Each number is 128 + 32 x the weight over its row's rms, rounded and kept within 0 to 255. Layers, rows and columns count from 0. The size above them is the row's rms in percent of the matrix's.

# layer 6 attention output, 448x640, rms 0.0161, rows 41-125, columns 560-639
size [111  94  94 109 104  93 102 106  85  99  94 104 106 110  99 106  96 103 102  97 109  94 111 112  95  99  87 119 100 108  90 103  88  98  88  98 104  97  85  82  96  95 105 107  97 100 109 105 102 108  99 106  88  99 107 108 110  94 110 107  94 109  98  87 100 108 103  89  94 105  94  93 108 120 114  97 125 104  91  88 113  80  96 108  95]
[[131  78 120 112 193 127 102  98 147 130 146 157 168  83 140 126 114 100 151 166 128 109 151 147  81 176 107 121 110 141 182 101 115  97 164 138 139 143 186 175 133 128  39 109 112 130 153 174 181 143 120 183 193 132 145 141 165 142 186 108 135  69 130  99 134  91 105 139 129  92 115 166 142 148 134 145 133 131  95 109]
 [146 156 155 165  66 171 124 134 145 112 166 174 141 140 137 102 107  99 112 138 133 127 148 118 133 199 161  61 162 117 113  81 117 143 172 135 142 154 127 219  66 115  93 142 152 169 131 174  29 101 146  73 128  70 113  95 143 129 164 168 200 210 162 148 163 125 123 170 108 151  49 108 104 178  42 120  99 190  78 123]
 [143  95  88 121  92 114 148 144 126 169 139 151 145 147 119 134 157 144 191 100 140 105 139 115 135 125 121 119 159  84 168 148  75  69 132 147 176  98 144  84 157 152  84 164 153 121 188 151 160 132 186 175 151 148 130 151 108 141 114  80  94 122 107 126 123 117 134 115 170  99 111 102 173 145 185 132 179 152  95 129]
 [ 96 141 156 105 129 140 136 118 145  79  86 156 116 103  93 133 144 177 114  78 163  76 169 177 178 135 122 190  95 155 150 144 100 154 124 136 119 132 147 113 157 150 103  82 167  78 144 112 161  99 119 135 123 131 127 122 114 109 105 121 121 133 123 102 158 109 173 192 192 127 126 203 121 147 110 142 103 138 198 159]
 [131 108 118 142 137 111 152 170 155 137 119 112 122 149  63 177  62  83  80 193 142 150 131  90 181 111 117 120 129 105  87 188  66 141  74 144 160 133  89 132 141 119 127 169  55 124 107  91 117 114 180 115 152  93 199 114  92 247 120 119 106 189 155 115 175 133 155 161 147 111 116 120 161 117  24 120 113 161 117  86]
 [161 115 147 122 132  90 128  95 188 165 136 122 170 102  74 149  89  99  64 137 112 163 130 130  88 122 103 137 126 148  87 108 119 156  99 137 146 152 186 117 170  98 130 149 100 157 125  91 172 124 174 143 113  85 120 148 117 130 131 118 121 132 143 151 104 138  93  95 114 149 135 120 119 111 165 115  95 143 105 100]
 [126 122 197  98 184 178 166  83 155 121 114 187 134  75 142 137 143 134 132 156 130 129 136 130 163 134 140 170 122 151 140 204 109 105  94 126  86 139 153 115 126  97 122 149 133  81 112 140 154 118  94 111  83  79 116 115 108  93 115 142 120 113 154  83  91 117 101  75 104 119 104 111 171 135 166 172 140  59 161 143]
 [149 110 148 113 111 151  98 135 113 116 145  93 179 120 100  89 181 124  91  78 189  89 168  63 106 169 124 126 183 101 160 110 111 109 184  91  95  80 145 155 146 107 115 135 149 161 126 107 118 149  91 135 216 136 195 210 131 182 123 110  99 173 142 159  91 129  54 173 171 122 115 144 118 109 101 127 112 153  87 132]
 [164 149 117 142  87 151 115  71 137 144 122 129 136 140  76 156 140 157 117 131 162 137 125 147 130 133  96 160 122 121  76 132 150 159 109 149 135 118  67 109 134 120 225  71 102 139  41 128  79 139 136 140  87  99 156 117 107 110 184 130 184  90 122 141 135 149 145 148  85 172 130  93 133 103 157 117 139  86 158 138]
 [187 135 153 152 129 170  83 151 119 144 128 141 145 118 102 146 114 116 124 142  95 106 141 125 132 107  94 149 160 159 131 103 107  96 130 134 160 119 160 131 147 127 162  98 122 162 106 200 127 145 173 143 116 169 156 135 172 133 163 107 107 150 130 172 108 166 127  94  67  99  84 144 140 173 145 124 111 176 127 130]
 [114  92 137  69 100 139 118  90 150  88 142 114 130 129 129 117 177 150 111  98 106 156  81 144  28  94 107 130  95 118 156 149  95 133 183 151  63 184 142 130 117 171 132 181 164 117 158 143  98 131 119  69 137 116  80 219  99 113  64 115 120 107 151 125 155 167 177 117 208 126 134 157 161 115 105 162 189 135 147 174]
 [130  82 121 190 130 130 141 118 132 151  87 107 119 137 102 160 128  95 117 140 106 193  82 167  91 148 140 109 118 143  56  98 143 112 134 135 167 170 149 104 144 162 128 153  80 171 117 177 105 131 151 140  59 119  87 148 144 162 165 107 152  86 146 164 167 138  76 109 111 166 136 121 148 123 104  69 127 128  99 131]
 [ 74 130 109 192 156 132 152 114 133 128  87 146  98 127 142 151 155 135 153 132 106 164  92 152 151 100 125 125 113 120 142  88 130 124 129 144 124 109 141 155 106 108 184 166 144 148 109 155 100  60 148 151 104 132  69  90 124 117 122 130 166 180 101 156 157 165  49 121 137 146 103 118  86 118 132 184 149 131  99 180]
 [126 135 138 106 140 106 141 109 161 116  55 113 128 110 111 127 159 153 118 149 119  76 142 118 125 124 129 141 155 153 178 152  99 103 123 133 105 125 127 160 151 124  98 133 124  64 166 143 107 177 149  95 108 155  90 112 151 140 119 102 145  93 127 142 152  89 146 170 137  85 103 154  89 126 150 120 128 111 115 140]
 [154 160 123  70  53 197  82 120 126 113  85 136 174 153 100 119 152 136 138 131 142 132  91 112  66  75 130  76 133  90 209 105 109 124 150 102 101 154 135  99 183 185 122 131 178 141  85  89 112 178 177 159 174 153 127 121 120  89 104  89  93 143  93 198 115 158  80  94 118 133 147 169 157 135 208 144 138 183 100 203]
 [118 123 153  66  93 170  50 112 105  66 135 118 149  92 133  92 141 132 166 105 175 109 137  98 143  91 130 131 118 122 134 152 162 142 131 135 104 148 130  76 117 127 124 146 119  98  94 132 156 159 126 130 184 139  92 114 122 114 124 106 165 127 119 109 148 125 167 125 187 134 160 141 106  90 174 141  99 146 118 129]
 [178 113 127 119 137 126 134 142 132  92 109 123 106 126 120 129 156 184 156 135 145 143 114 126 130 106 141 103  85 102 181 144  97 107 137  44  92 121 130  64 144 128  85 151 180 111 133 111 152  88 154 129 150 113 143 114 104 102 101 105 140 172  62 136 149 135 141 136 126 139 118 123 160 103 138 127 102 121 164 138]
 [149 113 180 170 151 137 171 166 182 135 138 118 170 143  96 113 143 140 121 156 119 104 156 216  77 102 109 174 143 162 133 100 119 143 103 125 115 128 113  99 155 149 193 111 139 118  83 156 134 130 149  90 106 128 144  80 117  81 121 125 127 114 138 109 120 160 161 123  54  89 157 152 132 171 182 192 145 113 191 169]
 [ 85 169 120 119 112 113 113 104 187 168 126 144 176 149 164  79 100  92 164 145 123 130 155 107 198 159 137  72 133 104 123 130 137 123 162 112 108 128 151 153 117  92  61 133 124 137 179 199 146 159 124  99 131 132  66 112 122 119 123 192 104 119 134  73 111 132 114  79 129 139 115  76 134 183 140  99 137 117  69  99]
 [ 82  88 146  40  54 147 110 116 172 115  52 131 178  57  77 106 100 126  91 119  71 103 138 125 154 147 111 126 164 109 137  50  71 125  94 162 161 117 101 124 149 132 117 127  81 179  99 121 124 209 157 138 158 125 145 134 162 118 135 119 129 109 129 164 139  79 167 152  86 100 132 127 104 137 144 147  94 174 110 136]
 [179 177 118 191 121  92 184 147 145 109 142  62  66 147 139 149  97 103 126 127 126 158  93  99 127  97 116 156  86  85 118  61 119  97 129 138 174 149 124 117 122 161 152 147 133 148 149 128 181 127 143 163 131 135 140 194 121 139 114  94 115 113 139 109 143 129 145  63 136 129 176 131 173  77 142 106 132 153  73 135]
 [119 137 142 118 172  72 177 129 148 148 123 125  67 131 150 121 133 130  83 126  74 115 133  54 162 139 143  79 156 146 109 139 180  90  88 155 142 186 141 151  82  60  96 162 136 167 103 157  62 150 106 121 116 186 109 117 119 109 131  83 159 136 127 141 150 131 149 158 101 131  91  65  66 146 144 144 114 123 135 131]
 [142 106  79 121  56 147 136 151 142 139 113 133 137 144 112 105 107 123 153  77 117 127 165 147 207 132 125 111 165 157 139 107  60 111 123 153 109 171 126 110 156 155  85  99 112 113 169 150 148  97 129 101 110  76  59  90 129 147  75 129 106 121 145 126 166  96 130 101 145  82  76 120 144 179 133 144 115 113  36 122]
 [177 164 140 122  75 186 104 124 119 143 146 143 154 100 125 111 143 150  78 132 144 115 128 124  68 136 129 110 133  68 120 163 149 142 129 155 109 147 153 169  88 124 121 183 168 167 139  72 132 145 120 122 139 156 177 112 118 114 146 137 149 143 157  87  94  93 162 113 155 153 135 124 110 117 106 131 154 100 105 137]
 [154 152 153 147  94 132 134 126 110 123 182  78 119 159 101 123 108 161 130 118 129 154 124  97 122 111 111 152 112  96 116 102 141 131 129 154 184 143 138 132 104  98 182 123 183 140 146 140 177  81 112 142 148 136 184 142 125 108 128 114 132 134 136  78 100 154 162  97 105 119 166 138 135  75 125 114 123 132 103 100]
 [ 82  97 130 122 117 153  99  96 171  95  90 152 139 126 149 123 185 199 123 129 114 131  86 139 103 179 165 140 116 120 100 110 127 135 191  92 127  95 103 150 112 125 154 124 181  85 192 166 106  95 155 127 115 125 144 147 158 111 134 118 147 104 133 117 135 129 111 109 176 181 112 137 149 113 104  79 113  75  75 117]
 [150  96 100  79  40 157 109 150  80  84 116  98 136  84 178  60 120 115 118 132 162 101 157 133 153 160  94 141 109 112 153 102 145 115 104  85 111 143 124 128 153 153  50 164  99 128 131 115 164 101 121 141 131 115 147  97  74 134 125 137 160 134 107  60 123 114 130 107 137 165 117 122 119 138 155 136 112 140  94 166]
 [161 125 191 134 152 158 107 127  87 138 161  84 128 100 131 142 104  95  88 192 139 162 216  62 125  87  82 144 180 135 111  55 157 148 140 154 138 106 123 163 136  97 130 151 147 192 159 111 173  67 161 146 141  90 111 152  72 190 171 185 103  60 223  75  75 124 122 116 116 147 146 113 110 125  97 173 170 164  93 125]
 [109 128  81 221 127  99  96 132 139 157 123 135 171 124 161 113  82 127 144 138 108 116 139 143 101  91 124  74  96 107 162 127 102 137 137 177 141 142 136 133 117 124  88 161 106  86 233 183 134 142 131 155 143 128 125 145 150 132  93 124 150 130  75 108 128  97 121 140 138  94 127 141 139 145 137  68 102  95  93  92]
 [ 57 136  65 145 156  95 161 143 139 147  90 146  78 126 139 142 181  99 100 178 108  74 132 116 148 132  93 105 110 133 152 135 120 114  94 122 135 123 143 184 167 175 121 143 156  81 137 127 155 155 155 154 120 146 112 111 154 168 180 107 130  72 184 116 114 155 173 144 107 148 104 156 127 136  83 162 149 113 146 131]
 [147  83 134 108  71 174 101 131 111 127 145 140 102 149 105 135 103 166 167 169 161 152 178 121 117 125 111 104 137  96 129 131 126  99 111 102 114 122 102 126 124 111 125 127  84  84 128 107 162  89  97 108 152 114 143 171 103 126  84 114 108 148 121  78 160 106 127 150 168  83 172 175 121 160 140 128 168 127  95 115]
 [150 156 139 122 166  83 164 102 118 164 190 105 107 135 181 191 116 123 114 117  93 159  89  73 112 144 141  92  75 149 130 165 137  94 129 139 113 117 163 152 107  95 111 144 143  99 196 122 101  67 161 150 145 150 123 127 169 154 134 161 165 142  87 160 131  71  84 104 117 123 146 136  90  66 152  32  77  75 139  71]
 [ 86 118 130 107 185  79 159 143 149 163  79 146 124 124 115 101 125 120 156 136 147 115 125 117 165 126 101 148 175 155  96 136 172 158 100 100 147 137 154 106 142 117 161 162 105 184  81  50 128 141  88 146  96 186 119 153 143 116 130 180 146 153  98 130  67 116 124 168 122 165  75 129 139  83 125 154 128 119 196 178]
 [139 124 133 113 111 105 166  97 114  63  91 138  86 153 107  79 105  69  84  79 114 132 170  75 159 118 127 110 148 140 136 140 153 131 150 159 148 135 124  95 158 114  97 159  97 174  90  95 129 115  69 147 173 142 152 135 118 164 138 131 118 157 127 157 122 107  90 101 119 150 119 115  90 115 116 149  99 116 115  87]
 [178 183 150 108 123 130 123 152 211 176 131 114 152 120  90 133 125 135 217 161 130 108 145 119 172 109 118 182  52 117 143 106 155 128 123 141 159 118 143 114 119 119 100 127 126 113 176 133 127 121 101 203 126 110 161 156 132 109 121 142  91 106 150  94 143 148 136 143 127 166 148 150 169 143  98 121 156 179 122 123]
 [110 157 130 131 128 102 133  95 115 109 142 110  91 124 103 164  33 103 185 107  94  99 114 145  86  73 190 129  42 175 156 101 152 168 106 157 140 136 162 111  75  75  83 136 123 129 157 137 143 173  83 185 164 129  80 177 177 113 115 137 142 141  84 148  80 118  68 133  87 113 159 104 143 132 148 158  81 111 143 107]
 [112 125 110 126 130 104 176 155 122 120 128 115 112 113  78 118  88 160 127  72 108 124 145  93 139  80  77  81 111  88 121 176  66  86  75 111 120 102  95  99 168 105 169 113 128  99 149  66 165  85 108 170 174 118  91 147 144 131  83  65  73 109 119 145 156 144 145 176 149 161 130  91 139 158 148 116 103 121 114  94]
 [122 138 139 104 114 136  95  73 112  78 125 141  54 145 157 162 178 153  92 148  56  90  99  97 149 197 108 177 117 122  76 134 173  96 161 133 135  82 176 149 155 118 141  86 114 156 109 130 114 126 160 119 110  93 107 129 126 125 187 137 129  65 168 124 128  97 124 150 157 158 102 110 142  81 125 114  94 139  76 129]
 [114 147 132 151 139  73  85 145 130 118  72 122 125  93 141 142 145 182 167 149 124 200 106 170 146 162 106 131 108 131 106 107 133 153 167 101 131 121 169 162 112 170  97 101  95 143  80  94 124 138 116 133 134 132 171 118 113 134 143 118 107 170 120 174  88 190 135 144 142 133 155 173 121 109 146 190 103 134 136 192]
 [178 104 142  94 130  88 112  91 105 111 177  90 119 160 129 142 150 146  60 145  85 142 111 130  85 222 154 114 187 138  58 125 149  68 160 122 108 131 132 165 108  67 132 117  69 148 160 149  83 113 116  65 128 100 116 142 167 165 111  85 122 107 136 133 121  84 143 111 124 122  83  67  69 101  91  63 146 140  78  72]
 [120 197 207 104  78 132  64 109 114  90  96 118 127  93  85  60 122 112  75  85 155 125 131 142 116 140 109  89 157  88 142 122 127 106 126 161 126 127 160 140 137 121  91 188 137 189 125 109 138 134 115 126 135 121 162 143 108 147 112 138 112 181 136 123 123 171  96 121 150 147 100 104 127  93  87 125 140 148 106 127]
 [118 140 146 104 106 127 129 149 135 112 149 111 119 132 129 146 118 116 168 165 132 144 188 144  71 135 119 199 112 127 108  81 128 132 134 137 143 108 104 141  75 156 149 101  94 114 152 148  70 111 101 133 150 134 165  93 116 136 136 132 144 175 143 111 162 153 129 164  88  90 171 182  98 172 149 126 133  95 131 116]
 [130 172 135 113 124 112 128 123  66  92 127  62  85 143 125 166 171 105  72 150  86  94 111 153  78 141 147 139 174 153  88 132 150 128 139  92 150 102  78 133 136 111 126 131 129 159  84 113 100 127 120  80 117 136 124 106 121 122 132 126 149 149 112 124 113 106 115  98 103 104 103 114 103 109 126 103 134 119 146 142]
 [140 101 154  88  80 169 155  90  82  53 164 133 146  85 113  82  83 128  85 120 159 136 135  94 169 189 110 159 183 109  85 101 120 176 120 149 122 130 146 127 131 109 174 107 107  94 103  83 168 128 126 134 105  96 115 164 132 196 136 147 140 113 177 162 149 119 163 141 120 152 128  82 125 117 119 131 125 142  94  68]
 [ 60  61 137 119 137 117 172  94 148 131 189  76 103 102 116 149 128  71 115  96 143  93 136  85 152 142 127  92 152 161 135 168 126 129 149 147 129 111 130 101 167 106  64 167 144 124 149 127 138 119 166 169 155 138 137 125 124 154 159 131 169 148 138 126 136  96 115 124 151 165  60  93 158 106 102  75  72 120  99 123]
 [195 154 145 210 114  79 155 112 153 149 165 100 132 166 113 170 180 110 120 122 100 100 109  87 130 169 123 135 141 137  59 121 188 116 137 109 122 103 140 146 114 114 188 120  95 185 115 189 122 117 163 112  82 112  99  98 120 159 219 205 162  67 169 105 110 119  73  88 144 184  98 109  87  76  97  56 123 129 104 157]
 [153 138 114 129 108 105 120 115 164 149 141  89 120 184  95 173  80 155 146  56  63 108 102 141 131 105 185  56  81 110 127 164 165 121 137 123 139 106 128 129 121  95  76  97 100 106 175 168 161 188  98 124 112 114  52  99 186  74 166 111 151  71  42 118 131  81  94  87 125 165 112  83  80 115 156  34  78  51 124  87]
 [112 133 142  82 131 130 114  71 161 138 127 175 114 122 148 115 154 143 104 142 106 101 114 161 159 138 161 136 160 130 165 170 150  70 126 165 122 104 155 141 191 130 145 136 129  94 127 130 118 112 157 101  75 164 112 144 123 119 105 105 131 177  83 116 127  90 182  92 118 130 124 127 161  52  96 110 148 134 128 167]
 [165 150 148 141 119 129 135 217 158 117 127 167 121 123 132 112  90  96 131 138  83 107  98 109 128 165 134  79 138 148 122 117 111 116 131 118 133 132 113 154 120  60 130 104 116 137 146 139 144 139  99 126 134 139  96 136 142 162 171 180 107 119 166 136  79 113  71 104  93  96 150  97 115  91 138  87 119 140  94  88]
 [118 116  95 139  96 125 139 130 179 175 125 114 165 151  95 115 142 112 136 140  94 133 116 131 157 117 153 102 133 129  99 116 152 128 118 151 121 159 140 152 118  85 119 153 106 120 150 165 116 139  95 125  80 115  67  90 158 144 115 152 159 152 167 122 131 131 133 112 155 154 140 117 114 114 113 119 129 154 133 143]
 [121 142 162 138 111 121 102 134 153 134 146  85 125 103 123 122 154 183 147  76 120  92 133 145 116 137  76 120 116 107 116 108 120 155 187  68 141  75 100  99 152 133 182 154 162 157 113 152 142 102 136 141 161 102 179 173 158  96 158 129 134 146  88 158  63 142  53 140 115 143 127 139 128 110 145 116 118 193 105 151]
 [ 72 107 120 152 105 168  78 173 121 111 122 141 156  90 172  86 118 121 118  60 165 121 134  79 177 141 124 135 148  88 139 154 176  49 165 170  77 166 145 108 168 137 158 104 102 115  93 201 139 138  78 109 170 171 126 132 124 166 185  98 131  94 125 170 174  70 129 155 121 142 109 133  90 108 173 135  99 132 110 136]
 [120 111 188  76 155 110  97 102 103  88 119  70  81 151  98  89 166 115  97 155 132 108 153 125 105 155 134  94 159 127 137 171 147  89 124 144 100 145  76 126 135 129 121 141  75 117 102 118  91 179 156  80 166  96 182 127  89 165 182 181 179 119 124  84 116  44 107 137 142 161 183 112 113 123 151 103 169 120 169 118]
 [160 152 100 180 138 110  96 125 122 156  71 130 143  93 160 133 108 120 113 171 148 162 139 126  89 172 130 100  98 151 128 141 151 110 147  34 152 104 148 125 122 134 136 124 116 123 161  83 136 140 108 138 121  73 136 140 137 165 130 113 111 177 122 116  96 130 106 145 159 168 151 118 171 132  92 147 145 111 136  84]
 [137 177  98 151  87  91 126 154 106 170 133  93 143 164 136 119 143 124 103 140 143 140 200 126 109 155  43 131 131  63  89  51 158 120 164 128 152 114 147 204 144 136 105 147 141 144 122 117 189 114 152 154 188 121 207 131  65 183 139 136 106 122 160 101 129 136 125 169 153 145 171 178  91 118 106 160 141 149 106 176]
 [171 115 131 103  84 133 108 122 170 139 128  96 162  99  81 111  93  27 112 126 129 157 132 163 122  97 165 141 105 151 113 128  92 182  98  97 156 115 102 117  90 133 131 108 116 124 149 127 116 147 197 129  45 100  84 135 216 131 160 106 105  93 129 154 181 179 112  96 131 130  96  72 144 162  64  74  95 168 114  46]
 [137 128 135 132 160 112  84  84 109  62 157  81 110 139 135 133 101 138 118  90 118 112  80 120 191 119 191  96 125 109 109 182 144 140 112 167 114 143 154 105 131  96 112  85 105 120 100 128 132 140 140  95  95  99 101 154 159 107 111 151 134  77  91 163 148  78 108 105 110 123 113  95 137  67 137  66 163  97 114 110]
 [119 117 132 170 147 120 144 114 177 144 173 100 152 144 123 128 144 132  63 138  96  77 113 171 100  94 120 116 115 143 112 118 134 123  81  75 137  83  61 157 174 107 135 161 142 129 129 100 129 142 162 112  68 114  66  91 141 107  88  66 124 140  84 107 122 111 151 157 152 125 143 111  91 142 105 141 196 123 112 139]
 [ 69 161 171 138 151 109 129 126 196 103 131 107 152 113 147 164 100 158 154  92 129 140 130  93 105 179 195 116 148 168 172 133 136 127 136 144 103 158 180 112 115 122  84 171 115 148 173 156 129 164 129 104 108 146 127  82 170 126 116 105 122 114 135 124  70 121 162  76 116 118 146  74 160 113 111 131 169 122 116 109]
 [134 105 112 142 148 137 119 117 102 162 150  90 145 137 108 142 100 110 134 154  97 156 109 105 155 136  97 101 113 145 108 134  60  53 180 113 117  73  92 124 112  84  96  87 122 175 156 139 118 130  97 118 203 124 136 228  80 163 126 111  85 134 112 119 109  77 120 170 120 104 103 115 105 141 118 129 153 146  90  88]
 [130 129  69  92 109  75 129  64  94 131 107 162  86  90 134 116 130  98 127 148 118 101 145 179  85 114 129 146 155 134 134 151 169 140 110 109 137 121 133 114 176  98 139 133  78 133 120 210 131 190  99  94 101 126 136  81 154  82 119 101 103  61 129  82  85 154 135 107 102 111  67  77 150 111  82 118 192 143 103  78]
 [122 145 100 101 111 127 122 186 179 124 127 128 150 115  97 141  82 116 148 149 163 108 211 174 153 184 178 196 126 114 119 123 128 146 102  83 139 127 133 119  99 151 149  47 153 120  63  81 205 119 131 129 110  82 173 135 106 114 155 136 165 160 140 121 161 145 180 149 165 148 194 151 140 167 101 123  85 169 129  67]
 [106  96 136 184 153 127 149 120  83 121 123  88 202 109 110  93 153  61  89  91 129 142  99 104 159 131  72 121 175 121  56 122 142 151 118 148 187 119  78 141 133 130 165 128 154 181 116  57 153 111 180 151 141 107 141 139  82 191 106 168 125 151 152 128 136 141  62  98 138 142 115 129  86  98 110 110 119 139 113 150]
 [104 132 126 109 107 133 122 153 124 151 104 120  98 111 162 112 174 145 108 113 139 134 136 115 134 148  91 133 161 143 180 152  91 100 131 159  52 127 102 140 140 103 142 122 132  49  92 121 103 139 111 107 161 106 121  93 126 128  65 128 126  67 127 131 177  75 132 186 143  93 135 130  90 102 192 125 120 104 149 110]
 [ 96  88 139 115 174 153 152  84 131 160 156 168 128 107 102 164  95 144 229 125 149 108 121  94 144  94 106 134  64 111 185  59 108 132 134 155  97  81 142  77 164 124  95 112  77 101 174 133 134 169 100 166 129 186 128 149 123 143 132  96 122 140 126  83 128 120 180  90 101 130 117 179 158 154 130 145 144 106 103 150]
 [ 64 113 147 153 178 100 156 142 114 170 165 123 109 131 130 152 140 128 122  97 166 120 141 132 119 121 110 145 176  99  82 155 144 147 134 117 172 147 106 110 133 146 142 154 132 152  77  68 151 100 115 117 147 156 144  96 121 129 137 106 153 197 111 171 124 106 127 114 148 138  80 143 142 113 126 179 133 144  92 130]
 [145  87 155 115 106 137  96 102 135 126  97 146 170  99  96 160  77 104 165 130 137 134 156  82 174 122 110 160 100 140  78 148 143 143 132  61 118  64  92 111 127 116 150 122 104 163 145  98 197 111  84 152 159  90 193 165  77  88  97  97 100 141 109  85 114 170 120  78 130 159 123 128 180 110 161 123 133 146 109 141]
 [132 112 147 206  73 122 162 131  98  70 165 160  95 127 116 165 144 111 148 152 124 129 169 155 118 121 108 111 191 116 150 111 107 145 133  99 104 171 137 173 123 126  94 148 131 105 112 131 109 133 173 123 131 130 137 110 123 128  82 126 119 118 168  91 165 142 129 107  81 103  98 119 110 110 111  86 152 123 136 167]
 [147  95 114 100 108 127 143  88 146 121 166 139 140 121 132 122  84 111 124 157 112 126 142 103 105 116 167  71 121 100  96 126 152 150 117 137  68 120 132 146  94  95  50 180 109 193 154  95 168  59 110  74 181  86 115 134  96 103 107 147 115 140 105  99 119 136 124  58 161 168 137  92 131 135  77 105 140 171 109  96]
 [124 114 127 164 114 109 138 155 154 133  95 114 140  99 134 133  97 153 135 167 176  91 198 169  98 181 101 121 100 122 128  74  59 162 121  96 126 134 103 171  92 118 179 106 138 119 127 123 110  99  88 100 143 139 166 132 136 148 145 131 116 160 151 101 128 164 138 203 150  83 135 160 135 197  29 180 177 224  99  90]
 [ 89  67 115  82 105 167  88 119 114 136 110 214 122  94 100 162 124 116 134  88 160 175 146  77 106  63  97 126 122 148 162 113 117 127 145 125 149  81 113 119 112 120 140 101 162 103 114  94 133 140  83 168 202 152 127 100  92 108 101  83 142 184 128 175 132 124 107 146 162 118  93 184  61 189 116 169 103 131 100 143]
 [ 95 164 103 125 162  96 133  87 171 124 119  84 121 122 129 140 201  90 180 146 142 124 195 174 118 138 120 142 189 120 158 178 110  34 108 150 112 108 151  61 167 157  85 118  96 139  90 182 130  66 175 131 137 104 116  95  76 190 141 128  89  96 169 120 192 156 128 159  66 128 156 140 133 125 168 137 144 130 118 133]
 [134  84  76 121 137 123  81 102 121  97 117 143 169  71 120 143  64  95 123 132  91 201 120 139  80 126 121 141 139 166  99 159 118 118 134 167 115 180 162 140  30 104 124  93  69  67 138 118 162 106 181 163 155  45  95 130 184 170 100 171 125 115 119 114 163 132  69 128 167 131 186  93  88  91 123  43 125 118 104   1]
 [151 135 131 121  73 160 104 115 103  76 135 157 111  82  96 155 111 133 152 172 119 119 153 142 176 113 175 122 173 151 144 153 131 187  84 173 102 147 130 115  66  91 126 123 113 116 164 139 108 133 111  75 111 138  84  83 134 122 132 205 129 107 183  84 113 136 153 160 110  55  42 103  51 168  82 139 155 125 105 120]
 [121 131 116 134 143 129 118 145 175 133 115 128 138  97 127  93  95 106 131 141 112 119 165 138 124 168 152 111 138 116 138 164 141 119 124 151 144 160 162 147 165 151  24 156 145 108 145  89 136 126 102 161 137 126 167 129 108 134 106 119 120 146 156 137 140 169 151 137 161 115 107 179 139 151  98 149 126 132  77 103]
 [116 110 163 139 152 119 134 145 232 153 109 105 133 107 134 115  81 181 164 132 122  92 161 100 116 120 153 115 118 100 118 150 142 105 134  58 126 124 137 134 157  90  92  91  88  89 156 143 216 134  81 142 122 118 169 109 139 123 115  86  94 123  74 141  80 131  90  76 122  84 136 145 127 110 146  79 138 110  98 108]
 [126 110  93 169 122 140 104 144  81 114 133 108 155 130 130 119 116 143  92 121  75 128  71 207  93 143 104 124 116 164 139  86 146 106 117 122 132 148 140 133 153 184 185 105 150 106  86 160 100 132 153 104  88 146 115 120 122 110 128 113 139  54 112 137 157 131 139 165 109 146 162 126 144 144 145 131 175 115 162 160]
 [113 120 142 172 162 131 107 169 133 112  87 185 123 109 167 112 103 144 177 115 141 157  93  87  89  88 115 111 106 132 190 152 104 101 119 111 112 161 156  70 181 111 135 158 147 126 134 160 120 124 114 172  67 143  95 178 148 109  94  86  53  62 121 145 117 143  85 119  97 119 161 100 182  83 166 119 145 140 114 117]
 [121 167 137 128 133 119 137 133 160 129 120 160 189 121  80 162 129 122 107 138 140 103 124 124 118 143 164 116 176  77 125 171 144 114 127 115 107 169  82 132 108 106 137 129  86 165 105 159  39 186  86  87 130 174 212 147 151  85  98 110 127 161 162 108  98 143 122 137  44  88  51  91 147 126  61 142 120 139 138 125]
 [143 123 149 123 164 108 127 164 105 165  88 166 192 128  85 192 123 148 147 111 132 158 184 128 127 117  81 148 134 126 154  90  81 120 126  80 103 154 161  79 173 147 138 124 144 101 138 121 180 142 152 165  92 115 143 172 146 129  71  82 117 127 210 106 147 131 169 126 149 117 134 126 179 180 189 206 175 158  98 142]
 [124 106 110 143 154 147 160 155 163 109 135 139  94 147  92 116 136 109 186  80 134 134 155 127 136  88  91 126 115 121 152 116 124 108 176 128 117 100 144  80 109 109 144 132 120  93 187 182 104 120 132 181 108 141 105 104 167  97 128 133 123  95 113 149 130 131  59 153 202 143 112 138  98 158 105 130 103 115  58  99]
 [176 122 113  98 159 113 165 135 126 155 138 143 116 120 116 138 130 121 121 105 134 106 126 148  62 113 143 169 127 134  63 139 167 115 103 116 142 104 102 104 147 166 197 146 133 157 104 133 139 137 147 156  77  91 111 109 110 140 131 132 120 122 101 124 128 116 117 129 135 189 173 105 122  94 164 134 143 110 160 148]
 [167 106  76  76 140  77 149 146 107  97 134 127  74 187 157 169 181 131 104 133 130 133 120  99 116 146  92 161 123  70 138 113 107  99 139 120 138  99  95 142 125 181 135 117 130 139 119 116 144 146 142 129 170 160 170 134  80 106 123 103 131 129 168 113 111  98 177 158 126 109 144 176 145 165 137 147 104 164 112 143]
 [128 104  92 154 161 159  91 107 101 170 118 166 150 123 215  69 151 104 107 146 191  48 106 135 110  52 126 102 122 132 151 120 130  83 108 122  84 106 108  59 179 169 119 168 108 152 101 107 143 168 130 111 140 103  64 122 100 135 113 173 124 148 145 153 121 121 138 106 127 155 160 107 175 137 135 178 188 141 172 131]
 [163 116 100 195 222 114 145 160  89 171 103 128 150 164 127 204 119 113 143  83 154 133 153 103 118 132 143 109 130 151 131 171 101 139 118  89 136 110 143 101 110 136  75 104 150 110 163 104 164  67 123  84 169 121 126 151 119 123  88 121  62 197 110 156 142 147 115 128 166  87 119 149 180 144 113 103  69 145 145  80]]